Part of a small language model's weights: 10 layers, width 224.
Each number is 200 + 30 x the weight over its row's rms, rounded and kept within 0 to 999. Layers, rows and columns count from 0. The size before them is the row's rms in percent of the matrix's.

# k: layer 6 attention key, 256x224, rms 0.123, rows 62-63, columns 112-223
# q: layer 6 attention query, 256x224, rms 0.12, rows 63, columns 112-223
# v: layer 6 attention value, 256x224, rms 0.134, rows 0-29, columns 112-223
# o: layer 6 attention output (transposed), 256x224, rms 0.12, rows 0-28, columns 112-223
k62,093,208,208,231,219,156,178,131,208,276,175,179,228,203,230,216,177,204,245,243,198,149,214,209,219,170,228,189,206,162,162,213,211,228,217,129,214,231,193,206,231,203,221,184,184,193,143,186,171,231,203,214,181,213,222,220,155,177,176,199,205,136,186,205,174,202,194,224,192,135,172,280,223,232,173,214,179,250,217,204,234,218,240,232,225,229,219,223,202,185,194,175,147,173,258,213,210,162,238,207,154,211,204,171,251,202,251,218,202,164,187,170,147
q63,091,176,209,209,214,211,200,169,205,243,214,196,224,196,234,188,210,256,157,209,210,229,177,171,188,207,189,184,208,244,200,202,142,229,202,201,188,185,210,156,179,263,159,193,176,232,209,273,228,218,208,170,189,259,213,211,212,180,173,145,237,228,203,122,230,201,189,191,198,187,284,218,207,209,239,161,242,230,145,200,153,207,167,214,165,188,206,226,233,172,190,154,183,227,198,153,220,182,206,230,205,256,237,201,191,242,162,150,250,203,225,209,193
k63,083,222,197,139,207,189,213,195,208,180,143,176,203,166,246,225,197,208,231,186,212,199,156,184,189,175,206,184,221,195,214,236,152,176,142,222,240,184,201,190,176,218,228,209,197,233,172,217,163,167,185,172,200,141,228,186,250,171,174,227,207,161,156,204,191,200,225,175,247,127,160,227,223,157,239,166,204,207,142,205,215,223,163,224,183,174,169,156,187,213,243,188,183,187,252,237,228,161,211,194,210,220,276,161,265,246,217,156,235,209,241,243,194
v0,083,271,206,228,160,192,189,163,177,202,241,189,188,233,206,217,195,229,249,177,148,216,209,199,184,238,238,231,189,215,198,151,225,249,189,114,167,202,197,177,188,198,163,204,144,230,169,199,237,209,181,151,136,190,177,211,194,205,210,172,196,211,232,163,217,204,178,247,213,202,191,203,197,187,150,219,152,220,219,203,268,192,233,177,166,167,179,200,218,215,179,250,185,254,193,219,260,212,184,248,181,185,168,196,226,182,192,209,212,158,175,203,237
o0,085,204,164,189,191,240,225,238,223,138,199,233,163,241,221,182,221,252,151,243,209,219,248,191,236,181,197,200,185,165,198,201,193,188,218,174,174,177,200,212,228,220,231,185,238,148,193,194,200,189,183,223,173,256,235,150,230,210,181,242,220,200,204,176,164,196,205,146,207,145,198,219,169,212,247,131,217,207,203,216,206,171,201,249,204,232,204,178,188,229,236,161,240,169,183,185,165,176,212,179,211,204,243,198,180,213,191,225,193,251,240,203,130
v1,098,202,192,175,206,237,198,212,177,193,140,174,193,186,148,214,222,183,236,227,174,215,220,235,206,226,244,209,269,202,169,202,215,235,245,233,173,198,205,229,234,160,201,257,171,233,158,213,166,228,180,173,227,214,211,234,148,186,231,183,243,138,185,233,194,208,218,185,162,181,104,188,192,209,237,222,243,182,246,263,227,182,206,212,240,168,230,177,210,191,225,194,162,216,191,232,198,168,191,215,216,210,222,206,210,194,245,228,211,176,210,228,154
o1,089,240,235,189,220,137,197,198,208,203,194,177,153,220,270,200,240,181,203,174,214,181,224,217,197,187,199,194,186,247,199,192,149,186,164,199,237,167,196,179,206,239,207,131,189,174,189,142,214,142,186,173,241,196,169,139,197,150,166,233,223,216,228,213,250,195,188,187,238,214,213,214,133,199,157,155,184,156,199,200,159,209,213,210,218,196,178,201,142,235,194,205,171,165,202,112,202,189,150,162,223,188,214,167,184,248,187,221,159,205,207,172,184
v2,094,155,128,222,172,180,195,215,205,251,165,221,173,177,165,219,255,182,190,237,182,180,215,193,208,198,222,195,213,232,164,198,226,250,211,188,233,169,258,163,207,230,236,182,143,202,189,225,167,168,197,172,186,201,192,221,259,219,206,162,148,255,215,187,183,212,204,109,212,139,180,211,200,164,190,197,249,226,193,164,184,276,122,232,237,240,230,180,193,218,157,226,219,213,192,244,163,180,186,195,154,224,158,176,222,273,155,165,168,203,220,199,201
o2,094,211,198,188,169,181,199,204,201,177,205,133,190,170,251,245,248,207,227,232,242,208,176,166,204,214,198,209,134,191,163,202,180,173,233,239,148,250,169,187,190,199,158,150,138,165,160,189,168,217,241,239,179,275,194,206,93,197,186,191,210,152,197,201,233,214,263,184,175,224,173,167,185,253,158,206,175,206,205,236,216,198,199,188,200,201,196,249,211,252,193,198,207,133,248,164,206,157,232,235,220,173,238,186,216,184,243,185,245,158,194,216,165
v3,091,172,182,195,181,184,197,268,181,233,213,213,176,202,233,220,188,197,187,228,192,210,229,177,204,200,209,259,199,261,262,171,199,225,210,211,239,127,167,198,219,210,185,193,195,196,198,174,224,162,244,150,172,170,158,233,171,209,195,242,147,147,158,260,219,227,178,234,217,150,181,212,167,159,200,224,210,224,241,159,246,195,162,201,200,190,166,173,168,264,258,273,135,214,223,212,164,155,247,224,202,210,220,180,204,184,167,215,213,205,215,157,164
o3,082,217,234,209,186,171,226,202,201,198,178,173,179,226,224,183,191,209,203,188,212,196,187,245,192,225,164,131,194,161,123,179,252,197,235,201,186,244,239,179,175,186,231,240,187,260,208,261,175,221,208,276,213,190,229,174,208,242,228,168,213,249,216,184,155,163,212,220,167,193,216,196,229,216,208,140,217,170,179,203,154,153,206,180,186,176,212,176,215,217,204,167,238,149,240,236,212,153,186,185,168,156,176,227,218,243,242,176,174,201,150,261,217
v4,087,182,178,211,163,209,166,205,221,271,244,215,206,166,220,214,143,247,191,168,174,195,212,188,187,157,211,162,159,208,203,189,196,219,272,178,188,205,212,214,259,215,198,181,255,183,194,164,194,231,124,173,191,211,210,222,181,189,191,179,192,239,284,156,208,204,205,203,163,210,239,149,207,182,207,162,239,184,198,152,173,185,230,199,227,129,171,222,214,160,217,189,219,211,220,229,203,183,199,166,179,172,204,265,169,226,175,159,173,168,181,144,197
o4,084,233,179,189,219,178,233,221,190,144,230,187,208,201,194,218,244,120,213,212,237,209,199,200,229,211,194,217,175,217,211,195,208,225,143,225,208,184,178,174,203,202,229,191,193,235,190,197,180,186,246,235,244,181,223,166,250,203,247,214,183,152,172,224,184,224,237,257,242,158,214,233,147,176,215,219,128,231,188,234,199,233,202,112,207,215,240,184,174,231,202,199,152,250,223,199,187,186,253,178,202,222,240,221,207,196,157,186,244,193,203,243,169
v5,088,209,160,217,197,164,163,186,179,174,202,170,222,248,125,188,157,190,269,153,216,184,229,193,202,191,178,215,185,185,255,206,183,164,176,159,158,254,164,189,216,161,247,234,216,167,294,161,250,217,208,175,220,207,233,208,188,200,154,182,198,201,172,197,166,192,246,137,140,169,164,201,187,231,173,181,253,210,256,233,199,215,165,166,263,234,231,177,168,172,239,280,215,202,176,196,207,200,215,241,190,182,172,201,176,228,194,214,231,186,223,187,206
o5,086,136,194,240,175,229,157,224,147,248,220,190,171,195,205,130,168,227,186,214,203,212,165,149,143,186,200,149,198,237,138,154,210,162,197,242,212,170,194,193,165,266,180,153,188,216,138,166,153,190,184,230,188,226,136,238,182,172,192,201,174,198,241,209,202,204,200,215,233,207,216,167,243,211,194,174,133,177,107,198,214,231,189,192,180,200,170,226,257,211,147,141,198,214,184,211,185,188,201,204,176,209,233,221,200,153,135,156,182,227,176,160,160
v6,097,188,220,191,234,214,159,215,225,227,259,177,213,185,218,173,179,178,237,136,123,200,164,232,220,190,178,204,188,192,154,195,218,178,223,199,202,197,208,166,197,220,225,182,128,194,183,178,198,198,216,185,203,173,184,217,174,176,204,226,210,179,209,235,176,180,206,235,244,156,231,202,209,227,181,237,235,284,230,221,216,215,211,193,211,221,182,180,205,186,236,181,244,194,192,184,214,177,233,202,159,206,201,143,168,217,205,176,202,182,275,229,190
o6,089,224,226,207,170,198,185,192,229,207,135,222,170,215,223,189,211,202,204,225,254,208,264,193,203,200,187,188,150,196,280,194,164,232,220,240,171,202,216,229,167,192,208,223,229,197,246,177,171,203,186,189,213,237,177,191,241,169,179,196,234,187,170,229,196,202,239,203,191,179,178,227,211,218,289,187,165,168,132,194,238,167,213,183,176,188,138,269,213,193,183,211,178,208,211,205,198,250,145,162,244,201,186,238,160,199,230,158,231,221,174,232,202
v7,090,178,220,177,166,219,190,206,184,220,193,168,175,228,179,219,164,229,171,189,217,221,166,208,209,207,216,225,248,202,197,205,245,231,189,214,192,221,145,214,216,146,236,179,214,166,196,167,171,281,155,213,201,237,155,171,257,157,205,264,176,165,277,191,158,226,246,166,198,165,222,172,220,203,130,204,195,201,182,145,192,202,196,183,201,168,251,183,182,162,249,208,203,175,197,192,207,203,199,148,229,260,175,190,208,142,153,265,208,191,174,235,135
o7,078,180,192,197,245,233,182,171,224,144,186,214,239,153,158,198,254,161,231,229,192,206,206,165,198,141,180,196,165,222,193,185,165,197,177,200,188,238,185,144,195,219,202,236,235,205,183,151,179,174,213,224,192,167,176,226,230,168,213,160,219,157,175,177,207,159,203,205,189,247,236,215,200,206,246,195,190,149,260,230,222,239,266,224,225,249,200,185,229,162,222,128,229,219,200,198,200,211,226,216,173,187,244,236,171,274,165,185,176,134,241,154,215
v8,089,199,177,190,225,212,178,161,203,170,220,221,191,250,286,226,162,186,193,185,240,133,208,250,206,203,201,228,206,204,168,177,246,188,166,176,217,173,207,206,246,143,238,210,202,195,185,211,188,209,256,188,215,189,194,232,170,203,247,221,180,215,203,192,156,165,317,185,197,150,171,203,175,199,226,244,189,209,225,211,193,222,229,187,171,205,214,235,216,207,195,195,179,189,211,207,237,232,197,197,239,227,223,208,182,171,135,199,197,171,236,172,184
o8,083,213,249,190,196,192,159,217,211,172,167,240,152,184,113,195,219,202,198,251,233,231,152,98,244,156,178,173,180,171,164,237,167,183,240,187,187,167,208,192,180,239,193,206,218,204,211,171,161,203,166,201,204,225,194,213,233,195,228,191,233,180,135,206,213,207,173,161,204,214,221,200,230,232,168,180,203,220,206,225,195,195,222,192,184,217,243,135,178,177,248,253,220,227,204,161,159,268,256,203,196,208,213,198,189,135,178,204,170,201,183,208,219
v9,092,223,201,199,172,168,208,144,243,242,149,215,162,279,177,215,187,200,179,208,250,204,193,205,329,204,234,194,220,222,234,215,195,269,174,175,179,188,186,198,214,209,197,195,250,184,192,198,209,182,168,208,213,209,178,258,192,209,173,203,149,195,225,116,202,218,244,204,211,150,206,221,239,174,153,212,172,209,227,198,176,147,217,151,202,210,229,211,257,150,195,164,205,189,200,165,204,194,216,200,205,190,206,208,184,181,238,217,169,162,222,185,171
o9,082,149,182,227,239,219,208,258,195,206,216,196,243,215,218,222,217,193,235,241,245,213,249,205,196,172,157,192,237,211,147,246,202,183,233,196,201,266,223,201,196,194,223,184,263,231,148,200,193,213,193,186,200,171,251,185,184,178,216,203,176,158,225,251,219,209,190,188,198,228,155,223,176,188,220,184,188,192,140,212,259,190,175,250,231,157,277,230,189,278,204,248,228,205,158,171,193,222,235,158,188,232,203,207,204,227,163,217,208,262,196,200,213
v10,091,198,230,203,191,245,218,176,203,209,206,160,155,183,186,229,151,168,228,204,239,168,237,195,181,209,232,175,209,214,201,188,205,205,237,127,157,237,228,211,200,195,207,177,201,132,252,183,203,182,230,206,187,205,156,192,185,269,132,166,142,188,212,239,157,195,222,218,193,146,166,186,175,160,216,164,210,181,192,174,141,222,184,167,166,177,176,247,212,213,212,176,226,167,199,183,194,200,267,245,210,179,241,147,189,194,194,162,206,258,122,220,274
o10,092,188,195,220,195,185,172,182,225,227,239,206,216,191,196,171,237,161,163,195,158,205,215,158,152,206,126,190,220,109,176,171,222,187,211,209,188,203,183,171,168,172,215,165,218,213,206,167,208,211,162,188,156,244,215,237,180,124,207,227,208,166,216,181,140,202,148,177,164,192,196,201,248,235,190,250,220,253,191,173,195,174,252,230,234,205,222,183,211,203,212,231,200,199,206,181,181,181,198,163,271,198,184,172,231,150,235,191,159,201,185,216,162
v11,094,160,210,204,251,139,217,191,142,217,175,197,239,194,158,186,227,177,132,142,169,227,206,247,163,177,238,153,157,200,180,167,193,183,184,199,182,226,219,202,203,201,181,159,158,238,268,232,183,212,232,173,220,286,224,211,184,220,206,199,228,167,218,179,215,174,199,181,236,216,143,173,234,190,245,196,252,250,151,228,238,226,202,206,155,186,224,177,225,198,169,162,205,224,154,182,234,203,191,117,222,181,184,216,184,194,143,181,250,223,186,212,233
o11,084,190,194,165,176,236,254,182,235,211,188,193,217,194,201,216,175,268,186,198,146,207,163,183,215,216,229,221,181,186,246,216,179,190,184,240,193,222,178,238,196,244,235,212,184,161,170,220,229,201,165,203,210,161,188,145,171,133,272,248,238,202,193,216,209,186,211,199,240,184,231,270,146,151,163,202,163,189,199,203,118,173,243,177,220,237,169,172,207,198,240,210,172,206,183,219,143,244,202,198,226,233,201,172,180,201,201,186,235,208,219,245,143
v12,090,201,242,181,235,177,126,234,228,211,217,196,188,203,199,162,199,139,213,193,212,198,179,197,215,191,208,221,223,226,217,159,194,177,217,202,188,211,271,200,175,205,178,204,253,200,186,248,233,207,227,225,197,175,189,132,209,235,214,198,189,146,157,176,218,270,202,190,196,171,218,169,181,184,243,234,173,228,152,179,173,203,246,208,229,217,152,242,199,169,262,154,139,176,153,220,214,164,233,221,222,192,193,253,165,212,118,204,167,204,163,234,203
o12,091,222,186,208,219,208,216,210,213,179,208,197,194,245,205,237,199,176,186,145,179,188,195,240,188,185,232,159,221,164,184,150,185,223,193,154,237,163,159,129,196,162,180,183,202,193,206,143,129,206,227,232,156,228,218,193,208,161,169,213,183,202,217,231,205,171,168,262,161,229,198,214,215,188,201,179,244,228,243,150,165,207,149,189,210,160,207,180,219,226,191,202,194,204,180,169,244,181,160,215,210,172,214,143,224,206,231,184,211,210,132,175,211
v13,082,209,239,228,199,239,169,212,236,146,237,206,211,204,184,154,163,213,233,179,173,265,134,178,216,213,230,203,183,228,195,163,226,217,180,195,178,198,191,207,215,244,195,265,188,186,215,154,248,155,201,176,190,204,224,157,271,182,203,157,205,251,208,142,171,218,222,198,234,196,201,183,176,180,212,211,254,221,172,222,217,136,190,234,142,223,201,223,239,246,203,254,198,191,261,195,233,182,188,185,169,198,214,172,204,161,156,197,233,221,238,182,202
o13,083,202,211,201,203,226,189,218,227,124,154,207,149,240,233,202,194,220,236,217,206,190,280,195,179,183,195,240,198,154,192,234,180,228,191,144,154,188,230,218,213,209,170,186,210,158,149,204,170,218,177,195,162,192,229,176,162,202,218,215,206,240,188,175,174,184,221,248,199,231,189,218,193,171,226,152,152,278,220,153,165,252,202,198,222,222,197,169,175,168,265,183,256,234,169,239,204,151,234,178,228,223,267,226,168,169,208,209,196,214,158,216,159
v14,092,260,210,214,255,220,212,222,246,281,197,237,121,207,190,195,128,189,246,175,220,227,204,183,191,198,190,214,234,191,225,220,204,184,193,155,190,183,234,219,210,191,184,173,173,180,158,211,207,164,188,233,237,155,184,233,213,161,182,209,201,182,181,208,208,183,198,179,205,235,143,178,256,189,169,212,186,191,170,216,198,152,232,201,173,227,169,205,163,207,153,199,141,202,251,192,164,205,167,194,165,248,193,189,235,204,237,203,230,194,227,195,240
o14,084,144,182,234,181,201,224,223,209,211,232,173,210,171,242,227,254,206,186,233,213,210,215,233,262,209,237,170,170,219,186,215,232,203,212,194,160,168,201,185,225,191,193,177,215,180,252,210,255,227,160,163,162,217,237,191,179,291,175,234,225,224,174,176,248,242,165,215,210,192,167,291,181,185,254,197,175,222,222,196,216,216,138,197,189,212,215,232,260,165,235,218,232,177,204,217,207,179,193,191,160,201,205,183,172,187,224,251,220,231,209,185,160
v15,089,156,201,211,201,203,189,212,199,228,209,190,209,143,193,224,274,224,182,225,154,201,235,196,223,220,205,193,259,213,250,207,216,239,217,130,184,203,259,174,265,215,205,200,192,172,193,227,181,196,241,211,163,239,224,156,179,187,190,210,210,166,242,198,200,226,224,220,134,196,203,224,140,221,230,161,211,180,198,246,181,177,195,247,223,178,248,225,178,157,211,219,181,195,229,176,183,229,175,192,246,206,200,257,174,231,194,258,224,236,164,248,162
o15,082,225,196,196,211,174,231,151,212,228,201,212,151,181,227,247,223,163,222,214,167,186,202,207,223,246,210,223,203,176,159,206,171,198,184,212,202,163,157,222,145,187,199,174,212,174,221,122,198,154,183,228,199,178,197,207,211,165,224,166,223,179,154,255,219,193,194,170,243,170,220,164,251,159,184,205,148,191,206,227,242,156,212,238,222,168,165,154,231,238,188,184,199,168,162,238,226,245,129,199,205,190,254,181,239,216,196,182,229,194,253,165,220
v16,091,205,251,226,218,196,142,162,148,245,185,217,146,178,205,170,159,146,161,172,178,248,212,215,202,206,242,206,221,224,264,257,200,211,232,200,165,231,187,180,219,194,154,192,215,189,203,215,258,215,223,169,179,251,171,202,217,193,139,197,199,203,150,193,214,141,229,216,209,198,214,201,219,225,192,212,187,163,141,225,216,184,188,217,211,179,263,200,204,146,159,199,203,244,189,245,116,168,202,203,220,221,200,212,203,148,233,261,155,203,224,169,178
o16,088,209,140,248,198,193,202,205,217,194,212,177,275,221,203,223,195,230,223,202,205,234,195,224,168,225,165,206,203,174,160,183,183,222,137,143,191,140,106,243,194,135,198,242,184,256,170,167,217,198,184,205,187,191,245,239,205,192,295,207,175,188,194,157,165,223,187,165,191,245,185,177,260,144,183,133,176,212,270,179,215,210,161,160,205,218,157,177,203,225,205,157,198,200,208,189,249,175,208,182,185,213,181,228,217,241,212,181,206,246,203,187,243
v17,088,170,209,167,238,225,216,127,190,183,210,192,161,189,173,174,149,142,234,162,247,232,191,204,194,161,190,185,177,193,161,139,228,231,185,203,193,250,183,198,165,210,238,210,199,266,217,203,211,217,215,227,167,157,191,216,166,171,151,160,172,215,159,199,230,169,211,237,162,188,198,243,168,187,197,228,204,250,221,213,196,244,214,235,160,184,244,268,209,185,211,179,165,224,171,197,229,167,246,188,185,214,193,207,156,281,218,212,169,254,196,174,221
o17,084,199,213,274,181,138,176,240,230,209,218,203,222,230,200,190,216,181,204,209,149,232,272,158,185,211,155,168,228,193,236,217,169,211,226,174,226,165,192,236,235,219,196,157,200,199,208,205,242,240,183,208,231,221,172,187,240,206,227,227,175,202,191,221,150,181,191,197,200,225,219,202,155,250,237,172,134,190,187,197,182,164,209,161,165,173,127,199,168,185,184,168,233,193,166,192,217,185,183,233,248,203,147,168,255,160,214,229,243,255,189,228,154
v18,091,272,163,246,144,206,233,194,198,244,215,177,190,142,242,177,174,176,168,207,163,208,183,200,243,200,232,217,189,200,241,141,205,195,218,141,166,201,188,202,204,205,191,175,211,167,214,194,197,163,185,241,257,190,202,151,168,208,173,155,169,154,174,193,168,214,256,209,211,195,270,221,210,220,233,252,216,167,215,203,204,164,164,168,231,199,208,199,240,212,230,231,234,246,202,205,225,208,240,166,197,234,232,173,193,179,217,234,216,214,179,192,202
o18,088,185,224,200,229,196,187,173,212,151,229,227,183,188,225,194,216,224,232,179,181,188,226,215,147,224,218,185,224,186,201,212,152,192,257,196,171,189,186,202,238,164,215,210,223,166,192,217,198,174,191,167,158,231,191,188,205,230,208,214,212,168,254,164,258,225,219,236,176,226,147,177,209,104,179,194,214,242,236,189,184,225,196,208,250,258,176,156,182,207,158,198,165,168,188,212,214,228,204,166,218,247,235,247,201,186,189,154,228,175,238,228,190
v19,092,233,169,220,147,168,194,182,170,197,211,230,199,236,176,246,250,195,195,164,144,147,193,207,192,191,212,203,184,209,208,221,194,169,221,237,178,180,221,208,198,172,206,150,221,212,162,168,141,219,220,238,202,198,230,211,190,154,212,175,194,233,195,257,238,218,239,194,192,145,216,259,243,220,216,162,132,179,213,216,209,208,212,197,198,189,145,214,203,184,185,199,233,192,192,248,207,202,228,215,241,218,195,220,244,168,187,212,143,242,189,221,201
o19,084,236,254,182,221,171,161,226,196,213,182,149,201,220,205,141,165,191,191,204,261,230,193,160,204,226,174,258,215,259,209,224,240,206,226,184,228,187,212,211,136,195,151,239,231,265,223,202,206,205,226,178,228,200,193,241,180,199,212,233,172,212,153,219,204,222,158,201,172,208,227,169,195,180,177,237,204,208,149,203,215,147,202,111,196,212,191,193,185,224,179,207,245,186,241,188,164,219,208,205,211,164,184,169,152,247,242,174,179,215,203,174,200
v20,092,221,161,221,149,187,148,271,226,174,216,208,213,242,176,156,204,168,264,228,212,183,227,182,182,205,187,226,219,215,156,235,171,197,207,241,202,178,219,189,206,202,174,244,191,274,257,150,209,261,189,212,181,253,186,223,228,190,205,194,230,187,172,148,225,164,232,233,146,170,218,162,232,196,173,188,206,162,219,150,163,201,211,212,193,231,208,242,223,217,217,231,218,155,174,183,215,203,290,204,211,124,193,248,179,216,217,202,167,212,195,244,224
o20,088,154,205,226,194,205,182,165,243,232,163,203,225,179,205,209,221,204,177,197,200,200,180,241,218,176,228,159,155,241,216,128,170,245,129,175,184,211,189,216,219,208,169,189,190,183,178,186,170,183,188,226,226,161,197,211,153,203,168,253,176,242,256,246,158,255,205,192,241,254,241,204,187,242,230,240,235,253,175,240,205,206,193,167,225,201,191,179,185,219,164,174,201,236,226,173,192,211,176,196,208,225,180,160,233,192,204,184,211,179,188,120,197
v21,088,209,144,172,170,216,207,259,203,218,223,179,167,222,251,211,201,160,201,180,226,213,242,182,174,236,164,182,180,169,203,193,232,169,238,163,155,195,192,187,172,211,176,170,206,225,207,207,223,198,230,211,186,250,216,177,241,192,172,196,172,226,211,157,234,172,164,186,190,212,218,203,191,184,207,269,251,275,206,196,163,231,195,155,203,169,181,186,198,248,211,221,193,225,196,212,150,176,213,178,226,182,161,216,233,150,216,229,208,209,241,248,178
o21,083,194,225,187,210,204,171,201,201,146,210,214,247,163,181,230,227,220,191,182,227,175,216,123,218,220,260,154,196,165,184,182,201,183,216,278,263,149,188,213,221,200,214,220,197,232,179,208,173,196,237,182,209,186,240,180,211,200,228,196,190,196,224,193,135,216,199,233,168,183,230,186,182,169,177,149,184,194,233,166,236,184,224,176,155,225,205,185,221,114,179,158,247,155,177,243,226,198,239,212,242,214,223,220,188,201,251,228,274,168,204,153,177
v22,084,221,180,208,139,194,245,201,191,183,211,191,241,198,186,179,171,203,217,216,215,181,167,205,188,218,200,244,215,184,166,223,243,197,253,262,182,182,218,205,128,217,249,143,117,214,198,234,194,225,182,178,208,171,193,168,248,172,214,180,181,215,224,212,233,210,129,191,229,190,183,140,239,208,151,240,215,217,195,267,202,172,248,204,186,177,239,214,230,257,182,230,212,227,186,156,187,215,155,202,246,249,183,219,241,217,206,176,207,224,159,167,203
o22,082,181,197,182,242,261,171,185,226,232,204,156,194,253,232,152,223,233,213,160,236,189,220,203,222,253,192,188,152,188,218,180,200,193,210,177,205,225,180,176,273,207,177,226,259,170,209,148,235,146,200,212,209,227,153,193,172,241,187,213,169,143,218,171,224,212,197,207,213,259,201,262,172,210,192,197,190,185,186,205,225,189,200,189,163,253,202,172,183,204,240,197,217,198,233,232,195,193,231,184,191,128,233,163,184,205,194,220,190,173,201,198,195
v23,086,228,194,143,217,212,221,212,159,258,220,164,218,216,213,199,175,190,180,171,261,206,230,194,193,234,198,157,203,182,247,182,196,185,245,157,204,221,234,209,239,144,156,167,166,223,138,184,179,184,190,190,177,207,145,239,244,212,152,189,152,156,168,215,205,195,195,209,241,192,216,164,170,214,256,195,190,185,240,199,207,160,197,178,206,206,171,207,171,198,224,172,162,154,179,201,255,138,244,178,185,231,206,240,234,204,253,205,166,170,209,205,181
o23,083,226,215,228,218,173,152,223,197,214,219,261,202,219,195,192,196,160,246,175,152,172,221,185,210,210,208,167,258,177,151,199,240,188,195,212,250,198,178,176,178,156,229,190,283,210,237,211,204,198,218,182,241,211,214,180,154,182,181,219,158,193,192,216,168,188,188,199,145,184,179,272,209,222,191,145,229,247,180,209,203,242,228,200,210,166,208,227,209,196,214,182,162,193,193,170,176,204,170,279,187,150,155,153,206,155,169,245,233,222,171,157,222
v24,100,190,219,238,134,163,191,241,253,192,207,210,186,154,206,224,241,174,186,196,212,173,229,204,137,199,150,215,127,183,187,223,192,158,210,188,226,212,225,161,126,197,180,134,208,185,205,219,214,210,247,230,225,245,200,218,260,200,186,114,171,254,208,228,198,209,238,171,173,206,195,206,191,178,201,205,220,182,183,145,187,189,193,181,182,217,212,191,239,227,195,194,190,174,170,131,163,173,153,250,201,179,151,189,260,231,205,216,172,228,215,230,230
o24,102,189,163,229,232,188,159,159,167,216,239,190,240,190,205,168,141,210,174,224,239,186,179,177,221,190,274,192,233,239,221,152,252,223,215,252,182,167,226,184,188,241,188,250,154,255,151,194,195,203,195,193,170,227,250,255,136,194,219,248,224,159,249,226,183,258,171,196,206,180,223,192,221,174,187,195,203,231,195,190,197,195,182,183,160,186,186,197,221,190,162,230,236,208,257,187,193,180,202,237,228,181,174,223,246,182,173,240,213,183,203,175,175
v25,088,164,151,215,205,238,220,245,204,222,190,202,224,144,241,207,177,181,182,210,225,209,206,204,218,216,263,253,197,166,208,192,207,185,283,221,159,157,253,201,136,208,166,132,154,226,180,224,206,203,207,256,190,199,219,213,212,222,206,179,136,213,141,177,211,222,181,278,253,204,210,217,226,190,194,213,204,200,202,196,220,207,191,174,223,132,219,150,206,188,158,194,209,206,204,258,216,200,237,210,238,194,215,163,144,190,175,243,184,236,188,180,180
o25,085,193,207,244,192,191,167,246,247,196,233,165,226,235,188,150,198,250,192,205,212,202,223,206,167,224,161,187,150,183,213,192,252,207,165,178,189,202,183,197,262,204,149,233,181,205,195,175,228,214,223,185,219,221,212,229,161,151,220,216,203,218,233,180,225,192,224,195,123,245,181,196,183,162,212,201,244,212,180,187,217,180,189,209,156,271,201,198,145,234,208,208,226,220,208,176,213,124,191,240,203,196,201,223,224,184,223,190,209,174,221,195,150
v26,087,202,223,261,163,191,217,186,177,228,196,253,167,158,204,224,171,175,129,247,176,203,184,230,222,142,199,241,178,223,165,228,189,195,178,200,201,178,163,235,227,242,195,217,191,223,205,212,221,177,203,226,209,214,234,189,218,191,212,193,247,233,183,223,246,229,187,182,174,167,205,191,262,213,210,210,193,208,152,169,165,248,240,214,226,150,218,207,210,209,188,215,251,185,173,169,199,190,206,294,154,170,246,170,203,270,183,145,245,193,140,240,192
o26,080,222,181,187,187,171,202,223,247,217,196,166,164,196,177,169,239,211,209,159,215,171,197,185,199,199,238,234,212,247,252,190,195,231,208,207,192,231,178,174,176,201,224,160,161,202,178,219,236,226,203,212,136,229,224,218,157,244,183,205,219,168,227,213,197,221,242,226,192,230,186,193,173,212,182,239,262,237,242,221,203,198,139,197,212,237,187,179,185,205,165,184,228,210,236,166,245,201,195,203,191,215,178,205,228,240,232,185,138,184,240,156,261
v27,095,152,212,247,226,212,247,156,199,225,160,195,201,217,206,175,214,207,258,235,216,176,196,237,167,225,237,157,244,214,219,184,167,201,200,178,177,205,201,257,173,199,171,198,208,155,237,201,174,198,165,135,162,167,241,168,201,212,199,145,160,178,238,218,160,214,178,215,218,211,237,232,196,163,218,198,164,245,257,154,202,202,201,233,212,245,207,181,154,202,191,211,163,143,196,196,194,181,214,175,171,198,209,239,255,136,233,188,259,184,201,119,245
o27,092,234,148,173,268,216,188,211,158,193,201,162,219,177,181,195,169,244,196,223,198,241,201,194,170,189,155,243,187,162,171,153,183,214,259,197,132,185,206,211,205,171,251,178,176,201,184,227,165,175,177,217,233,189,141,214,183,174,145,233,156,169,186,198,164,177,223,176,174,193,160,165,191,143,155,219,222,198,145,219,215,172,189,191,187,172,206,224,222,156,178,237,235,206,202,203,191,204,167,175,207,201,231,145,187,179,209,271,124,250,186,238,184
v28,093,217,210,147,222,205,220,167,226,218,164,190,187,196,182,197,171,144,199,187,235,120,151,185,238,194,169,178,195,205,176,200,184,193,222,230,217,194,215,158,211,193,214,196,191,228,196,215,189,182,174,137,190,210,185,202,188,178,223,131,193,203,229,238,233,137,215,214,207,243,194,202,213,242,178,222,254,196,227,204,190,212,245,195,179,181,237,228,185,247,199,133,223,275,175,178,201,210,253,184,203,184,167,216,180,199,164,166,253,160,199,189,192
o28,084,192,250,215,138,201,149,178,161,207,170,193,137,239,192,210,202,217,166,220,183,215,189,207,160,177,207,210,203,174,190,206,256,165,217,207,279,168,178,185,175,144,207,261,180,237,186,170,166,208,199,205,206,212,244,165,181,208,222,256,178,176,170,225,234,213,170,184,240,171,175,198,202,253,164,179,162,182,211,271,240,161,247,205,178,182,211,198,203,182,199,268,190,176,233,143,182,257,160,190,173,225,175,162,212,174,198,195,188,215,219,142,222
v29,088,191,194,199,185,143,186,206,214,220,202,219,184,259,186,175,171,219,212,176,192,180,199,251,181,181,135,227,216,188,201,178,176,228,227,123,187,178,173,186,225,220,221,172,140,250,201,162,177,218,219,212,194,171,184,195,243,251,152,202,241,193,207,164,182,152,169,181,185,192,252,243,172,203,204,192,278,251,193,205,212,217,185,169,215,208,262,214,118,192,190,223,270,195,210,222,157,190,216,241,220,153,174,175,192,189,137,173,163,186,226,200,206